python train.py --num_hidden_layers=9 --hidden_size=128 --num_attention_heads=4 --num_key_value_heads=4 --head_dim=32 --intermediate_size=384 --vocab_size=8192 --hidden_act="squared_relu" --norm="rmsnorm" --norm_place="pre" --norm_eps=1e-05 --positions="rope" --rope_theta=10000.0 --rope_fraction=0.5 --qk_norm=true --attn_scale=0.276 --bias="all" --tie_word_embeddings="early" --parallel_block=false --extras=["some layers without attention", "local attention windows", "shifted keys", "gated attention", "attention sinks", "value embeddings", "hashed n-gram embeddings", "an embedding shortcut", "skips across layers", "capped logits"] --init="trunc" --init_std_qkv=0.0425 --init_std_o=0.0 --init_std_up=0.0425 --init_std_down=0.0 --optimizer="muon_variant" --learning_rate=0.00492 --beta1=0.95 --weight_decay=0.016 --lr_head=0.0224 --warmup_steps=0 --schedule="cos" --final_lr_fraction=0.0 --batch_tokens=[8192, 16384, 32768] --max_seq_len=512 --doc_mask=true --train_tokens=127200000 --max_steps=6965 --dataset="wikipedia_en"
Each number is 128 + 32 x the weight over its row's rms, rounded and kept within 0 to 255. Layers, rows and columns count from 0. Numbers have three digits each. The size before them is the row's rms in percent of the matrix's.

# up: layer 5 MLP up, 384x128, rms 0.12, rows 308-360, columns 0-127
# down: layer 5 MLP down (transposed), 384x128, rms 0.0373, rows 308-359, columns 0-127
up308 107:134152119166133084185105150162129144076175151098082107156149142058130109134164150119119187065083156095130153129101069121151124156142113105136092139094132174149085184217191102165110116169112180185117115027145108120168146146127113128142146093136144151143123105132097127094161183122148108104168127077127053125121177150102109131141141151109127144186169185134147141135096132158147139146099
down308 116:092119151128146098156121115146124119098134074147077129102094097123141065137127065164135063154079133148150139199174123183114108162095112080151143163130142135169150226164137115150092122119112157136118112139136123158144019156138036091121143097141103113118123185158146098110178087085125079116196126163088132140130150119150106166141136086160070118120111100150108164101121123110145140154159
up309 098:137150099104134107197115107079071159133081113088112188038206062124155085084060135075143169177160150172137110108141151167162148091110094119123113125145107133181065186161139103108188149130140119198094149127209179128141137173144098135147120142157087105123125116139149110109125134099104102167130159119132088176130116116137130120118096144114136095124129145156165111167100113111152123087092
down309 106:112144091085111123163072114087080150124096164122159139107196127088122165088135145170126132120122120142117096113138186173113138188080139131134133063143141086149083132109172079092085144116175096191091151157177157169188127173156109163082119136185104110132151174122084142093075164171106088143150147132107123207095135135126123094139088146107102129170156132149165126162118118109089175062160
up310 111:153142100109127156230152124124145110130167099144139124133146125097070125168115129173130143146100130167115159093149122139186115149053163074114136048094084167128153061135195074119193106108136109117195116113132135119083087179145068124144170056174100101133132176130121149126143122108108129135140125118122075089101112083086124107149162090123133114171108183165119140075114114151141088115109
down310 105:139099206114115106102112103122178103113098160144144114140157099049159137156106117160140117147119091154124075077148170157118087165141158175148134079134160135110170131125140130095140129105171106110125105202081081110114142104146107144147065081100085104096147109130092215189088084119172129100091065135128154133107109126095116078097068097074159123154115087126127127087191078138163117157123
up311 097:156186131168148149120100151169180137127159118095175131187131086081145115055157120099094160081160191165155117098130118116099131100152149147086153145093137166141121078076196124099125109104131200165148126085106120170156161127136127140215141106163148093121091184109146163142154104109123109127166090174144176159146161129164139185162151098166100076127079133117121176075113091120131122155160
down311 095:134115106142152155122149111096167117166071100135140149125146099090118139093078108192097069171147124111177126156102175153139067087077131137126180194120140182168111129122113113108118156150091130081134137063093076161135101098165104150129082135163116146165074119115194152082131156113188116133141094096091096087097135126128167119148137078164176082088107141102114157145158178147196163150181
up312 107:079118109078171191157083159133137180121097076097112154113136133119088150126102132148133116154108089135116164119054100066161168162100096130099098135137132113115161166147094160151206119095124156093116108093126097117062113182185133181142110138166148090108106102154191153129180104142138171154110185109127131161042117150135109129060083107132117130157123120149184115194135105145162168115134
down312 098:114086123116179097114142146209163116133084096141123149188141122106125132138190118150098181130108123097119126129113139136093115090156131135092139154135143144117165108127094125197054137131178160128158129140118111174129163144090079145107086143108157138092140137124129172112173127125207141104092156107138102130130162143148099180108106115207093173104202115112124123176114217162094199162201
up313 111:155158091096124124087107142098108115116138120127183131148136148102071115104078183100161112105169165169178175118182137127161155069144093135128101153096070109135142145038060114147143155165166141123143113087135166092093155140140137060149090105133152163133086126137140101126185074143118139095113097137125157177132148103193149165126108165158090057084151107117109128042142084141096128151162
down313 106:168136126062141113099100151121105096170130160139181126152116185125139138082128115153110111132130156093152117139109165132179101090125143157074069184105093151206133158154137130102106148075100168141122118157129103105147072097112129136190099150113163200175144168079117111158140124122156191131165224143101081095128116162151105172131148121178098114095112149158109147069070135087127111068133
up314 106:144095123131110056171125113099082103145141076160160134125142165120106171178171183092111116128092144089124145143168098144113121204143135044074118165141146139105111137148126180171148128138082154095139183125168113095125126153104121098149193166031115149156062145123124134161137144150055120154115092109158138100126073136066122109128126132140160188184133148078135137119155096116078125157129
down314 102:039105108137154127056123097123194125066123116152165196100112125173129132068097176081149149068111124099121157129169154161126157144077145115142144135094144135141114188140155146134130082111139125094098148084115135113130099176127160154117134146056141155084115129114169132109161057099075157082114102140152221075148093117139117109153166092114079100079088119075139108124117118154152128134123
up315 095:151134166158156072062081098126065115110099141218104126135139175127119137131125139088124108138137154144130071122097137105135087138144072102136108149131094105090124149094129117129082154083083096097133069145120211153138106137129135150096140066166106129056135119086126174120130143092124155126180078069052102128164144139104101144097161183149112122096109131113138083171041115102099143131162
down315 095:120129149080078127112147101069115155107138123075143165136134152147121133122132197149144146130123106141181177101175108158138055088172160099126255116078122142107116094142126073061097090124115159153090152069118094126153140155081103122093154104109086162179094108139148117110131166161128126134116141127165116130074139120120158100149102102092145146128151099221140132104164099144160078130128
up316 086:168105139126143100129131082097144120188157116185089090160199100076113113108111105110094140118144146118049147157170092069135089111125094104111110155087149146137116165126189115115166164129128127088134113132176154070174166173136133112094078097143168096126140148104190103101170084115148115171159167105155137122148118092121152074095129158153027148087150139139073099117071117112085107158112
down316 099:094084111144111109163119093105161129137161131138122093165145118100148182102138179111159133115144146094049148112101130102079142085112094123137169126111138134099083132148151115052101124160117120054149160174178152142138095206069132068073098091071065090108146117107118139084115117124108098104076107105182131076065096157109141125106137157092133151101127157164115121134076178092104119139064
up317 105:189155156119079103107164111098128143078072113151091165120162137090100165097138096141108109141121142134131166124153137132177162102134156113153125106066154108140018166156161108128160143197137056127118186136143138096123130153175143178125077196129149137134138104097147125097107145117119069159166161123137159133083075120104138153097146137154116168162108126118139146141099126141089015169083
down317 108:101160164083087161139175160146106099061143128144155161199125133096110159137095182137066114168117139172178113190076152140142120106152133150151146112105072161114048196123154082097118105158138074113145129163129134098211179110098159132125126114150132119081112110105127113093083115106087140160124129160125094110077135135144123212082098116101136169160159177117103117170140128145110088168135
up318 105:122080125161104133134155186194113159121158099086149142128147114142121130104158128117139138135100192118127110129232122166085130103160137183146129163134157140121102070188108112103175075119118106162131109084099159113077220167155118154108178088110123198173113129108072144135161129115101114163128144135137066152163106135118161122141154198173178072165096154107116159104116128139162102136165
down318 104:152122096079110109105177108123103100129118122091111172102175142107073187166187109102177082109127203097126151139092134074116122088167138207128124135151128167145105138172111094093091110128216115140167139126154084132097128096114086191068111119118109126164117132157108125158071197101095146139081156122134106127182159124146090149124133157130134139105074116167111158088113131189114170176163
up319 109:089186155113084092138116115115139110151085127100117138155141154109087103087125129138157092131159115130123067109159151092137143093116177145084125135108122168172130133101162062183153141132155130100141127065028143159106162151145110071122145135165105080154119140154056149090102067109101164165096169106086116131165155200091100085104118147118130109192175108139153051146129187118105122104109
down319 110:118150071100129119176115118097100090116124102155151089145083134113109139161162165124143108090138095118152147096146105145114105069122144139121124149128138153166118093190165123149183076068124093171164181091113157098096055147187128137142134145111094130142203156155114136104080160124148154167108099130135138129193140151134145098132096113162140084180165199114109106075214212114077127113153
up320 102:179135128078132122175184092096155139086100116156103132082142076172108087054108081127098059140096188083105109155134120099154148136141074113160125178165130101130110115179132129129138125165170074095118085142117162160108125152137177123147177126155145095153133166176132069113129191137161147164159156081125040172115052097143121092073155118115124132139108148179081108126121125140138118136127
down320 093:139101128128213099143099128127198126085189144181117108160125156134087131037078103152095156105095178153103169117145092119097088147111063082189102120076158090121116104117127129147147110140073084102091078149152146110130145083113101127083115114097114099116186115149123142114130195132124085124066139176117156161136104152134137103162144114167141077130075128140143160135161165103121144082062
up321 081:124134147139135107156090171177163166132120096075162057125178190099156166173122079120129196196124068149116125150171102146184160110180139122133118103114089138105157090111108191150092066175118077153089179168149123156143118099103159153092112143086178083148102119128082144123159149127094160131148132144146080154130122097150099162111080149123088111166173142118119124108138149134129120090044
down321 090:134118116112106157072158166150138091103120117041131161167098095120088098103096178109120054069105117141095174124156090189159099122107164081091203128078073158177148184105137108095096105137122151131125097024088160079163097124161081090149159162047111092120141100144129147139163095105141112139129155145132156113129150138163110134124105164139150133147149156125110119110078093122149118112139
up322 089:114087092121121185106104099142112146102093074110100157130179093101158169115135144137112143202166141145067119173117135105143081113089101152149167182107077138161125186137106069121190186139112164131175197135103128181132141110137116113138113148142149143165143169123112138111182130152189194172098144159137104167103091084109138075058082139097137080153117110113177116091108127149105133097170
down322 096:040119132165134134128104130096080229135150069096143167114165106133100123129160125083046119143191140154097110118108100151101057132103144142044165157066101069073067173118129178096154138076057148130138156126125089154110155139123149108075121126132141150157126131161165133095124120137127127129123137165109147130110172138099134114123089086145145128119151130104131084074067113112154151131151
up323 089:145100106131055169106138154155140104129110096115125144135124141148117089133132188096164180173124120148118092170148170125162131180112077105135109115183160090115125163107184165093158175118134164107098104125087135160071081125111175204172087088115121142103126104149136133128167095110098133150131098152115180058130103206110104106139171117149132152118061124069155087114099069135083052112147
down323 097:133102138107072093103064110072127120134090138189130119128151156123060145143120163110147063173118115161146159149164096137127116190125144131132163127052091117111194143142161149127102063129153084133098148152109085133101129081132145155115157108190039109110102041171135147125182118152113202138099116083137109063127150171137113071143134093149118130146108121140139146133087116074149147117146
up324 092:147117100172148149077126093105047136146165175124133122165124127104076129062109154226072154149081151106110224173097096113163203139152111144118119113122128160105154131159113131122115145140133158157117105122143114103094116154112114086150114109145152159137100200104102175102138094106104103189091152100130094090171139112122062073155076118167159098107101118075131142129101110097136085132161
down324 095:174148128159184162124158093125090100123143140171199142156079125139090155122126156161115130201143133124101203160162119131113140121181085137153128111076102196151190144152156160084075109158140100165114097112164109109105129127138113125190132125124113140160057087114146143132206045119106149127154167100094088124145125190143050075144104131145172114108135119127139148129117098091177125097136
up325 107:088113166119117094177123115104090093164113140146153145112083144131134153072120068170078096148195139128129112138119119135129139136150108057062066194105090123153088158102089136134080093160136199118168108157125088074138078085141104172120154088162145105143119166095166131204120162129139139129092165063167156121134162099093178110134129125063123102098156145110103090149085149139127094118174
down325 112:109177122115098200105114136114050107095097093098163112105060151103181088075110126127130133154170118186134129155133111142131155076187075111082124129078156117113120129142156114090080142149131120063163139100127140102115141079133136150103114120136142168184227085155129129114181135124150101108118145071149111104113088092098178150108118076088088158113121106164107101147123156166209161145134
up326 100:103124168119123118167079199106146109122102119118157114171151094133066113092102100083130125157118065170111125129137135121094138152075106121127105139132114091058121154114118122073156176086109097136138135117123140140191162084192126096117131094153127143129146152119162121105234145151172124189129116078133144070194086072109162165162145109092126104160148109167166127168135101140032150140118
down326 097:132140133145157081166214131150120137157135138173146077114138152085137137083152162111194140119133091188104148163134122105164134119186092089094158091153087139158145077074112131140139172121105098116134147189065185100054044159143112128085176118138143145153114117067119104110172151135163104131143131093183173122129089104123124105098179092148145190103131166127157138127183116169111144114111
up327 105:149145168147091172142135090142101164158109044159140098105134169088089127178110083105098109101118084115134114145167142173187122124119122089178052100101084113154148128187102180170184134193131165099091131068082121140130116084082163143091176111118131090123111135183129128112113136133152139139092109140104126117120121177132103160172116182131106067127123140140102165143103092198130074075099
down327 102:144098071085154151076131144166163077136136133125148120168104138137095109152115190135083088110126091086145143135122106112111132082103199110115221133106140186129075151127177116134130075101098129087130151184118116149067151114154103165167144121054118120124098129064088124124091149085135110144128102132087127101062115125147115179132112138156133120180112069086129142120041162179113155170112
up328 103:130177134107106094129114145158126188170096134130124118122106174133154169102122087105088144094126149089153091078072140063120144140090094051100113088190105127106167155113139128156116128141166117151139172150132178142068151102159107077134119159151166096184086113103124104121077103163146147125145166146087146148099098160203083105082127169130052117123185130097138066199109125089108099126131
down328 106:126121152051158127120103141142179172183170113166168186104103151106110163130156178155086117072132092146137171047175151125102175159139078166108209115141142109187135140139107135102152138116136086120123128097121109076146120133169111120120109134139124108145134159093087091123124092114194197086147128169146108146162140090170101144112082164115118131157148188100131126198129142181190167112123
up329 097:149145119105112140131141160127084080081100111109128106061113097168129117082125139114130131148127117116085080060143088147178099096077113113123075173159101195169094210150142114111138153177167125119066120097116165104205126129137182109123118141123134165083111105133151103113134062116105142084123137087096169171155149203145121098066144170063145082123179100135115139119119151089159100123145
down329 100:121161130184105139117139158163050149104157158104096149068075123144096132100125153119111099160130135087096027112088137119154112171123077142160078125123067112167124152175137089097170128176189119139174158112117115089162162107141148151105193169106093157154141107154119117133126081045168159130112152109109179124107188139128101078149161080136138163133126111151109094117097110116144059115155
up330 108:144056137111117110125111093097172113173142148082150138156128152145108054111111113092111069125094131135149107147137151109094065163148120135175071126132128113124154132082137132104146111131145211111091137197084067132159076099182170176140083140136180160138113106139179070137152093103135125095112127152144128166134112128151076109073205142204126177158105151130137117167109175118121074144146
down330 107:109117115104125133146127103120083165144120135068136127115095156135112104130114144177092128161086188139143136080098139158077135143133101154156096167129087134158209090161101116132135195148145138085117069130109128131116149123136156123150101143214143112084142063180145173210121094164100092129191188124161174110121177076149074072090135114131122142135103095106150170134138081108122190089103
up331 102:113128128112110157089082134114124087163193166047101167173117130128141113117197198080073121094118128133111121126123098144099092118121124115130111112161172092105114125114105190106085106141078077177134083131153123133128163167130151110151137145168159165201170145099181114188050166170106159075130163143171111141164119121111108097161125117098132131191120164091146151106104098182107103177113
down331 097:245145148093107107182107148160109113106107129064081074099179095156077096164154148151185109129142077129135135131108136177113128139174135130124167159111158127085153072125139128183115122135114142100108128103164177186163079137127105170154156155176171134165116106187162170120161105117127156070132117146141122099097104081135166144131166163151113084132130177097136092130132153177078144157182
up332 116:097158078068125142169105139149146158072135132101127182145140128167076135148123070123117133062108160131106161158136116173121148147129126183147069154162150143101109174169120103143162093150128120142089101161084112086116193159089116100160146090169133160162107108082080111088138166074123152120126168096136067144115173155155165120147162126085161073165093144108102128135137142191108041190105
down332 104:096121144074129111162134105154116124099172147186105183138154111129150129141127132156173132092121151128130173110167159124083132120153104139120246097215064057126190161155069093106078116099147109140142148157120148103095131039094075168124152129119134118105174147141136127143159121136124121078152127122102170135099124086059110101131174087096132108139144116168113134109131113205103131157123
up333 099:138102166079105102140168101125146134166118100159111090115099217130145080104080173147084133108156107153042147135074113102141117130165137154130123077158129133127111057162104063094160111097118156105196086107113099121117111102118174140109097096094158121070102092129134165116145157111114166176115117115098154133116196121095132114084100126120115111184109159092198147136175187145064121166103
down333 099:140114080123135131120129108126111079181116148127117112096161136088167163072157152103074219135162170089136127199071148133176119107161142093121190093113133174156095180109118154130098177085153141113155119114157086113159145122166125099192115109163137164066136140118099083123132149125122115126132095122091092112087122123077100161169078160170147103140071154140142146148078122093126024133122
up334 093:098036139088129158122152143117141138171176126139133117146139123179161088124141129077121094150146152158157155134166139117138140133126165144106008151144088136134089147154148066114125139147069135195096105167114070096130082138131157144107108034135142121122110170102137115076139062103084134075095125138143072116099085122118118163195093092108126119145138139117146142089179128190131119103104
down334 100:062096146147100112136116130187133123112156156177148089109116142163154170161145146064115125135134075084122098113108121094096100175079146154144255171125133069084174144155144128159093172085203142114105158184168108146168101127131144129097098099143074172118130123151076128081138152146156130121129105130139149079134166124128141160173061136164132148105118164112124104126157182148155142125136
up335 093:123162076096128143139087153087097122145165076119152052174113101079079090135137224145127123152105146130118152137143085136097159136146090151124159128091073130086129118104146145092088077110144131134167156098082133150106178125126169098102163139181102213111088154160107077119108108129163139163161161123157110154142099179152150086084128107129121194154138142130141156071162144179124083132056
down335 097:094137080089139131098146129154134129105120171129155169192094066141113175139171163123130114138080078134200167118074126140117084130154152182174119136099124103153112120082136148071089185123200186071120101195111098149121148143088170166094169091139154145112089170112090092114077115159125084133160104136130147135126170158082152094138141124117064125134141166080161088090125124109150146074160
up336 098:092080081087142128076138102095147118116050102108067179104124148110130135121075121100146152118068114137116157137135150128098109164116102112137112112170148112105124097131148170079138092147198101130155118121141183079158080129082133136131160143162152113200152133189181137115180113137090152075137094122094099173136104188165019180105134149116125131123099117104163180150096160141144082123123
down336 095:170135109164165076117115116131163102161120151086137118110170102084136084088051169111053047193171120107100133097156157088123118084083123141117154111105144167076103126153119131133128188119173103091084153122084103098099145138136168152121086065097054188091181164156107107156097141105114148131115142113123091126109051107122125164125124142081171122104147165100115118122136148153102114082102
up337 098:088171121086123172136134144153076085126115139126087124132178134079063112144163098119144185135154102158167115100160193122154129098088138157142132096113171169141058119111078129158148137070153100119118077089118130157082161109156117137182131132117092161137099216111124134142102105156111091132145077086181087126098153103146130106145108115131147099108101092038116127138136080131227107107168
down337 103:098129132075186145093080167148091147099110161119105130190136127102027118127104180088096130144160114087147085126166141119123159092126113130214112129164106112141130130153076136128081116111124124063132089129106105169144146080155148130131102141095111076122137116143167175173169118081105093102155109171112135184085146117158076134141044077139104155113082124095124175130134122079149119060106
up338 099:104126143067089157127124112123201126127089170122085124107100107071116110125167115143070160085112129125107171113107151142117062138101180168120133086073094143164085075131092151169124104159082086071170133131174154080094152169152155138130113146069132126152144174139120177104196145152099116143167138128141103098136091056123100103151174151148139142102183112120174172095111104135046093140138
down338 096:130137125102137162125133091150133163105140160080172157101146107142159116108161109074151091133104108173130155127132153122180138147072143182165057175128109164171102110106148206116143148117168123091145136082157132119110206147119101107151159077133105115086119111167090121162140105113090148145103140137173155090157185185182117144108161185091108097096160145102169192112103178072171064108162
up339 104:124107164063113088118082147096158159154139115133075149112098112073180073117106150133171132143135090147075134122140122185127143112089083181146099124136115155131103218092121147140119191135137177146076155108150104157122167147177032196135154147139137216087163118128126195140133126090132104131121139167144116117158109106125095100162133182117104123166153093160145145115063119095139153101108
down339 099:135145155067141036103114112108115157153170122115128163120089128133127083130162190147156114146120065184087088104079148153125151086106108196155117110143137098064130168118155153170144150110150141086118168142148121071071171155111007124095127108136113195124154120120124160132103142127152117139132157154146168073178117128127120144138123155142077170090107146120192180101119159154149143114104
up340 095:127107156104067081128184122094159140155096087142125067118124108120135052160090073176190128164091150140128111101150133173127081151133124100104119094088108118058110130128098103103097121122149134141106129108192139133125067115088126118136136164049161128123040066181154144121126086120104096134153120134064104165157117118087135175191132172148110133131076177107125089101111126179153113142135
down340 093:178131120112218181144061109159103108081081157152158119156128171158100170139128130065098081159112074106138189117113160097127078121113206124184174117092132103124139110101118137187116124152131169093149144160109095097198167152170175091092119157137083105148123143090097120151133087154155190079112145114098105128108154130179148126115116161143132145114135136081088142132084126170082147155097
up341 106:124193083124101170100158092098139133165164111077131122105150094122143170075178122172206121108093118121131103195155156131178121096132106116135117166162148066104104209130092119100147110072146160141127140117088167188095151091186136179171111170127089103150108128161132126127166142092090132101182151071081097153078091118160124102116167137102144129122106121095108107113105137120162097109208
down341 108:084133160120130133110156124092175198128113098085096099102138095193127156124164110206133102140130111130156064142141126133143125150125147129163149164067092094142138177158107155119113148144182120194118126071020179140067129147159157130157107150078140117120134086152114160144141119169127102149159128162076144157177085079121134132193184057126152150106161120157105100128151148095143145111088
up342 099:101143114081129148112141117082127124195045125130089059141160142122085179151150194151120096166070141068126133160181102122171101103073146136093119128129144133145147115125133065164150096111127153112155125126153100087128197125114080118165124134102158188161141138167145186090120107088125092069184075162080113147129120148104166111135104088146128110148151082118153140085083071128107083175118
down342 103:034140120098156200110164146104139164133109118098119099144171149127111117177150131118131093178091128143139060131166140106119139119119094188161169085163113078154147168066111095151107099099108180122134081157116075105150151114145071154160108105139142176158145091165180142146151123115137143097144115044121187075138086107185107131156125158109087121102133143137150099117173170041147133129121
up343 098:123093173101092114105068151102117164078176112146158138100104116172146141065120101135070088141100193130105120124135059117132163166100171158093150028155146074133102115099133102028177175145089109116137127155112164117108074121133148148164129133080157122166125161091142125166155106152112125153127121139139160176115148129103155129154176119081132104137092144070192123108137089097122132078163
down343 100:165116162135113144149126099159139130125181137149140119074144110211150108087126148140149134101159170098142137107164128170110148114102135197187125118152116129073156136125130130092147132148105097077144137115138098081118081110130114196089131117162135174201124084159128140175101087071116091208164052113144145180144132109149179147170134110078152079120146157113174075155096104130078135082071
up344 101:099108116097123128160167134129130159146135113056159166179117169152171108099093126183168101130090228103113164158180062086146097126068134112123099135100136153102143182167076098115109129170114112136151190092142080109123147164132144164159160138153075170191168152156122100205128092130177112113134150120119172214121134140144115137144139138146127148128155144134180161106169157150097096131136
down344 099:119121161137149107172152130154154181168108140149182194120134111106132075155110162154149136122090168133091100092135115122147099131125126097140190151126101204088135200136161131133127121108172070185151151086148079063146104095193171125138158105164079143146099137175139138151092094198167115109119147129118167175102164178149080159130096120132140154161175106083176142148183171100103166145109
up345 089:118207095113153145097138129187128134146110081080125138079162124140070080171108115142144141150171140148159105133099126155095174141082126117118112088151150092144118180066154108163138179075081109137150093126125161091138100162095157166100119115124167134188050079097128159134099045149113101173113137164104185141147142215136158146138144131152153136115103148154134097101102170145131155092060
down345 091:116133129123114104158138139043115125100146125162100096127078205134093103205146143118118122113133110137151116112153122119118076194139132057124176146094152116128127073163093130130102111156080126075124143219161136098161130123156184192065120155109130128069110149150217145099206139146118085132146097114110141118091144124153135139102132157122083111097122135128069062131155080127093111139124
up346 104:118137122108116105117137132154163140154087084066088136132114152141139166064140098111142102109108101118182101142134167125117123130163112102113100186184177087141083133069057146121119106137155097163138120075100166109168166130091149188084143160161179081110083124066089165129153125171130159127141181136124076059100149079083090125150083171134118126076132183112147057079102157129132138135125
down346 099:139122084186129117201132155153100169140169100172125137146105119112162119119125116153121197151140200134126165128131089162140122109065102126147194140156110106141111118110149106131166145162151141129123130176133127135082096122131146099184111088162144185072147175092180126086169105150150054132089145114177185139110081162193159119108119057113116145192059147141107159089162171130147128109099
up347 107:141194091154122160172098184125073120089072069113162087133128112120202138072095126099173134144153149133096082122147121071138145156123137155137123138115056149109099201114055128091115193109124143140121124177128133142153161218165140138155117113127050137149110154142129191150181105141164122177086171103097130124122082105165133124104129153084136133168112137118100138108099120088124124103170
down347 113:149128125156103146153122157137110134154100137093161191119118152115157131145156134143132054112133123126102081090167127083135176140099116142200081169088155106143090168141163175121095138106079071130140163186158104102142164129088198113068149104094106119142151134173114182133174170092166163089147209113102129081175144092161053092171169120140134154097128159095130111087181122116154146108149
up348 111:134139098101136110147115150179144094106158160134086132066137086096115088201161108118157148107156145193156109180131080139168141102076152135143070143147054145067114111141162142103098106151082152173070187117179161141134153162110200123120135128112107132144139139138142154187207106148121124175116167098133076109118123091170097069175113115097153115139115157069143105093147083127098097126151
down348 110:147143056065138123099090173164143102133096183122166150100177127125112094121174123143135173177161110187170106113109092130155165113095138143159017197101118138113130155141156156173108137144119163204107153131133218105159154105118148144140155179122083153139098170118100122134148105113134144146118128148144114079114163037137108104162137202097150093147110113113125100100107105138146121102151
up349 096:157089157151084143113161118198067156179106123131126083086146147054124132122087107128126166140126126151175125086134092141115110082147182167156120152090118113125088146139103135124186093149126113175127107139140127083114200226177080122159129109143124157134150099142166102103147132132172049159126158117138155143178142063139189105094180165110181152153158142121155171092143079147114117102140
down349 096:142042153147135078183165168133133133152154135123088159099158158101151129200165123172150213116098170103082144126162125067114147147123110089139211137130125045116107101176072143181069100114118085185093128098153145120123129131152131101146093097166133159084139105117155133115158101104099103159093100167136170109182121138205148163089096109130143116110135108168104113100125144096140126117134
up350 098:145133190077177158129136134109147110174073113164148075075170130151130134179119116188111124107070128100148061092159113171150099147152104153144061151126147138120085092150153153113157127126140170114118162095129141168125128159169138167182169107070108150147101128077156134054077083112116200080148177173098133157158138157131182110097127129092142124084087127136139105091130141166107129063156
down350 100:140110033122176097134122143130141107140158154144183104078069132116133166212141134103128144167136146159119120062136120144128113138156163142142209146089153056093060080128164156170185125078163122117144155121111125102142134181128123155101161128118141167103115124128117117092172156118110165098123173134140123084141134140086179144169140123112094088112121119123160150202139201048106122160144
up351 100:142189056144142166145146200163165060172094134103136104113154109148135105132137092108112153196130161150126072117118183095161192135092115179162137139121155108131051140090125111161099092133122134169096082109146175108090148132122175097141106108138130156136140067155134138118129094170140155182166112139068127161145131070122169123143140088113172100193092075121134186134105133085164126120169
down351 100:145090095104130118094107162142172104140147205141121179149122157068135121026110112108089116180083097195178161136115138126152151115051133184160118132127143122121146221149183139115068110181154087159091139160134162159133113117110122132175184105151081160087154071108114080139106143124133178127157068151089119097138140114133109141133104130106126136110124140089141181105129162130102135149169
up352 086:127114123131127175116121143180085155195164095087098130094199125102100092091114146133125135075151146160123142129064160186152123093132113143136137124228113113117115070174099161112074064102111105172130103080090174079124178131111093121156136119163115134106135181172134157184114181129159123114114139136157154127172103111135134119093176145127140116193130079133155178114135158169135059076131
down352 086:122065126116157094157128155180119133122152194134101092115117136185155146166121160101147160114076100102154120125136126073102086137159105104130255124190092115137143134186113130113104158143135141120120102123137147133102140145107067092168153110166197134193136114112124161157090167168181100127114134110127166078096122120152129113127181118115154123145075132146128125133108145139133117057115
up353 110:122134132168123128061093133182115080116153101081114112120127099117055168146149116168084107146109131101175116079127140194171163052141129136106124158087206152106133154115122080121183060156117157141142090075105112099134135133158137124120091132156126180091128163112130154057175145129102099114206141076120118134159143164126182069142215113164158101144143120117132135142121130160152131166103
down353 105:078110169094168155137151165168128100107119109156159152096180113083087119134165144146075089132111149123158110110103142124126153153145155110085185147126179129125109111051132123129124172091163137104184123110119093066138093129082152163107130154090090122082127133130093138115140152175087101109164114087144128157099172059082147081137188141184172183096132165168133108067072182179115170163133
up354 097:153111132174122143142080109079130061141109106104144107077151126139049112107057140118135125142188095164114119088144128159130168158114129134185099135135074156127084102038152185086095145105125136131131108172127121082135143096068092115182115155145122119137146179103128123111214102187139126137125114076113109149162169102131145157121159192081190105163113164099150114116127138119189097116170
down354 105:143099139125085116080144096136112114081139127157143124142106121163117126100102111100147111159152052144113092090108140069138156128133131128148159171133086093117109133040109153118049158140157123120148150149091086051182053141095128102179108119171105126083107160125097085130158084193161140136171098087157103123102150139110165114105187134093151093140089114146088080200080143121142112083172
up355 093:128114129108196120113196167061137114144141131159175106131210092114086072120180131141144099102057142099120151141136103119178140120132124137099133125084161163121123173143170151066198107062140133119124147182169142094097153151123130143142147100119118113140148112143124200121196089142136156123208110103109061128148066073158134127139145162115127117166147127177112119103093148142120080075157
down355 102:129156174164139171108105088067186152110168151150111138154133177149128119109188115176142090159133129144136122155149118125102081107117104088153151106101169171093115092125109098106160119121122161100130061228105160143058134161108137162173114075133129127135147069104111187120114181148139141109172130145086122123081152118150126143201119150098118109150215137151162074151139164164138127059102
up356 095:204113124085157096155141109142146130098115076137118077109078079104100114123088121172067060137150101112097103144205116136126068125121092102168133114179145123155185179146161147141099099163103135161121161077170107106112162140146172105085162117154156179127157113105074195135156111107150117151170095092063095102156124124143134156173147170123123130128084132102125083148128056095095127158177
down356 103:201117056119138152144159135176129182129153047176137079147087081122112178095126099109132122144145111155116121073101114093116084132090136124122184160129136107174159137064149145171151152131143104109036157137190146118202140113178196118117150094147125127092141115134114161124128096136178139172136122074108150085196134114096083167148112131085110170170117171123132084132120134135150117114109
up357 110:189099091151133170108124176086141067131108108094183113129140103217101192100084089134134103167152149139136181104138134148147132061191116102140115148122158091112122152123146162097140106079095151161174116165114120151154142137105141109164166105131192155113166129082147123193148145095070109097138078124082167108166184158133135124127093139174130124128185130143140142138056191111112186111131
down357 099:126183135189125177070136167107107117043158129086171112129122094177095141177147131145086104139143146149114115144118179157179135095201093114149121133120125173135157149132131183123062115133085161146194094053175120181184127135150118129139135061096178166188140142138099170146132082154140187113139111140140147125090158120089198166131123118104145097119123136139133122164121167125127111186119
up358 094:166112083163134131183113095128160106148133186143147102145179116102116085093122106122118146141109163165132005099118092083126164106133114145136116067106105118131073158127163146062146120159143092120136123132089097084132104169110149058109066152156154154111101136123137108126129096096114116137122142094119173117112099093160081127099160146172206122112121155106085116178088044167113117104194
down358 100:146089135118131136067134114169109149124122154124135077115100170068199119106108025106141057129170178109154141106126199126106116110079118097123118115135121127173151104179135142109135161109120135125119146103050097111181137122128147109055094086172141083144107164150164120136177135096190095076151168128115181109131101148152088108065093143119163146151166127106089144118123128135179145158070
up359 101:129131057140158142136108075156106128149114166139097183183166115205169118150094107075110111112117179128166147152152131152115115121150124126187059159141142105125089197089116116107132119142163122090158126166078141096151172182151148129191126119126148110156115126109194127085079156171104135109112128146078163172141106189106092166137103092144197189079122140143156197165110104134098112129144
down359 098:178204128146088146147119133148137143151142142125160124104168066151140127115111199144110141146152109071116128137088224128125123104179188101094176107198124143088101102158127136115058124121126197083166186057131142129115120109109098181151127172106120147149096157145112134133098168150181157143178081115106117171109089171091166159115121167103129139105135131168139161138108143149100085182156
up360 090:143137131083069110156158057094069151085151168112126143130161112073166073115171093149175149121152115120074149119168070108126141088076121124087097121160193151187101163124073113132114136105151139106146117129116116129130140154142124130144075128111047094146093147114164158155123098205169189157069134139151142114101189089181094090143126139103134138111146137148117136161085141106196149083126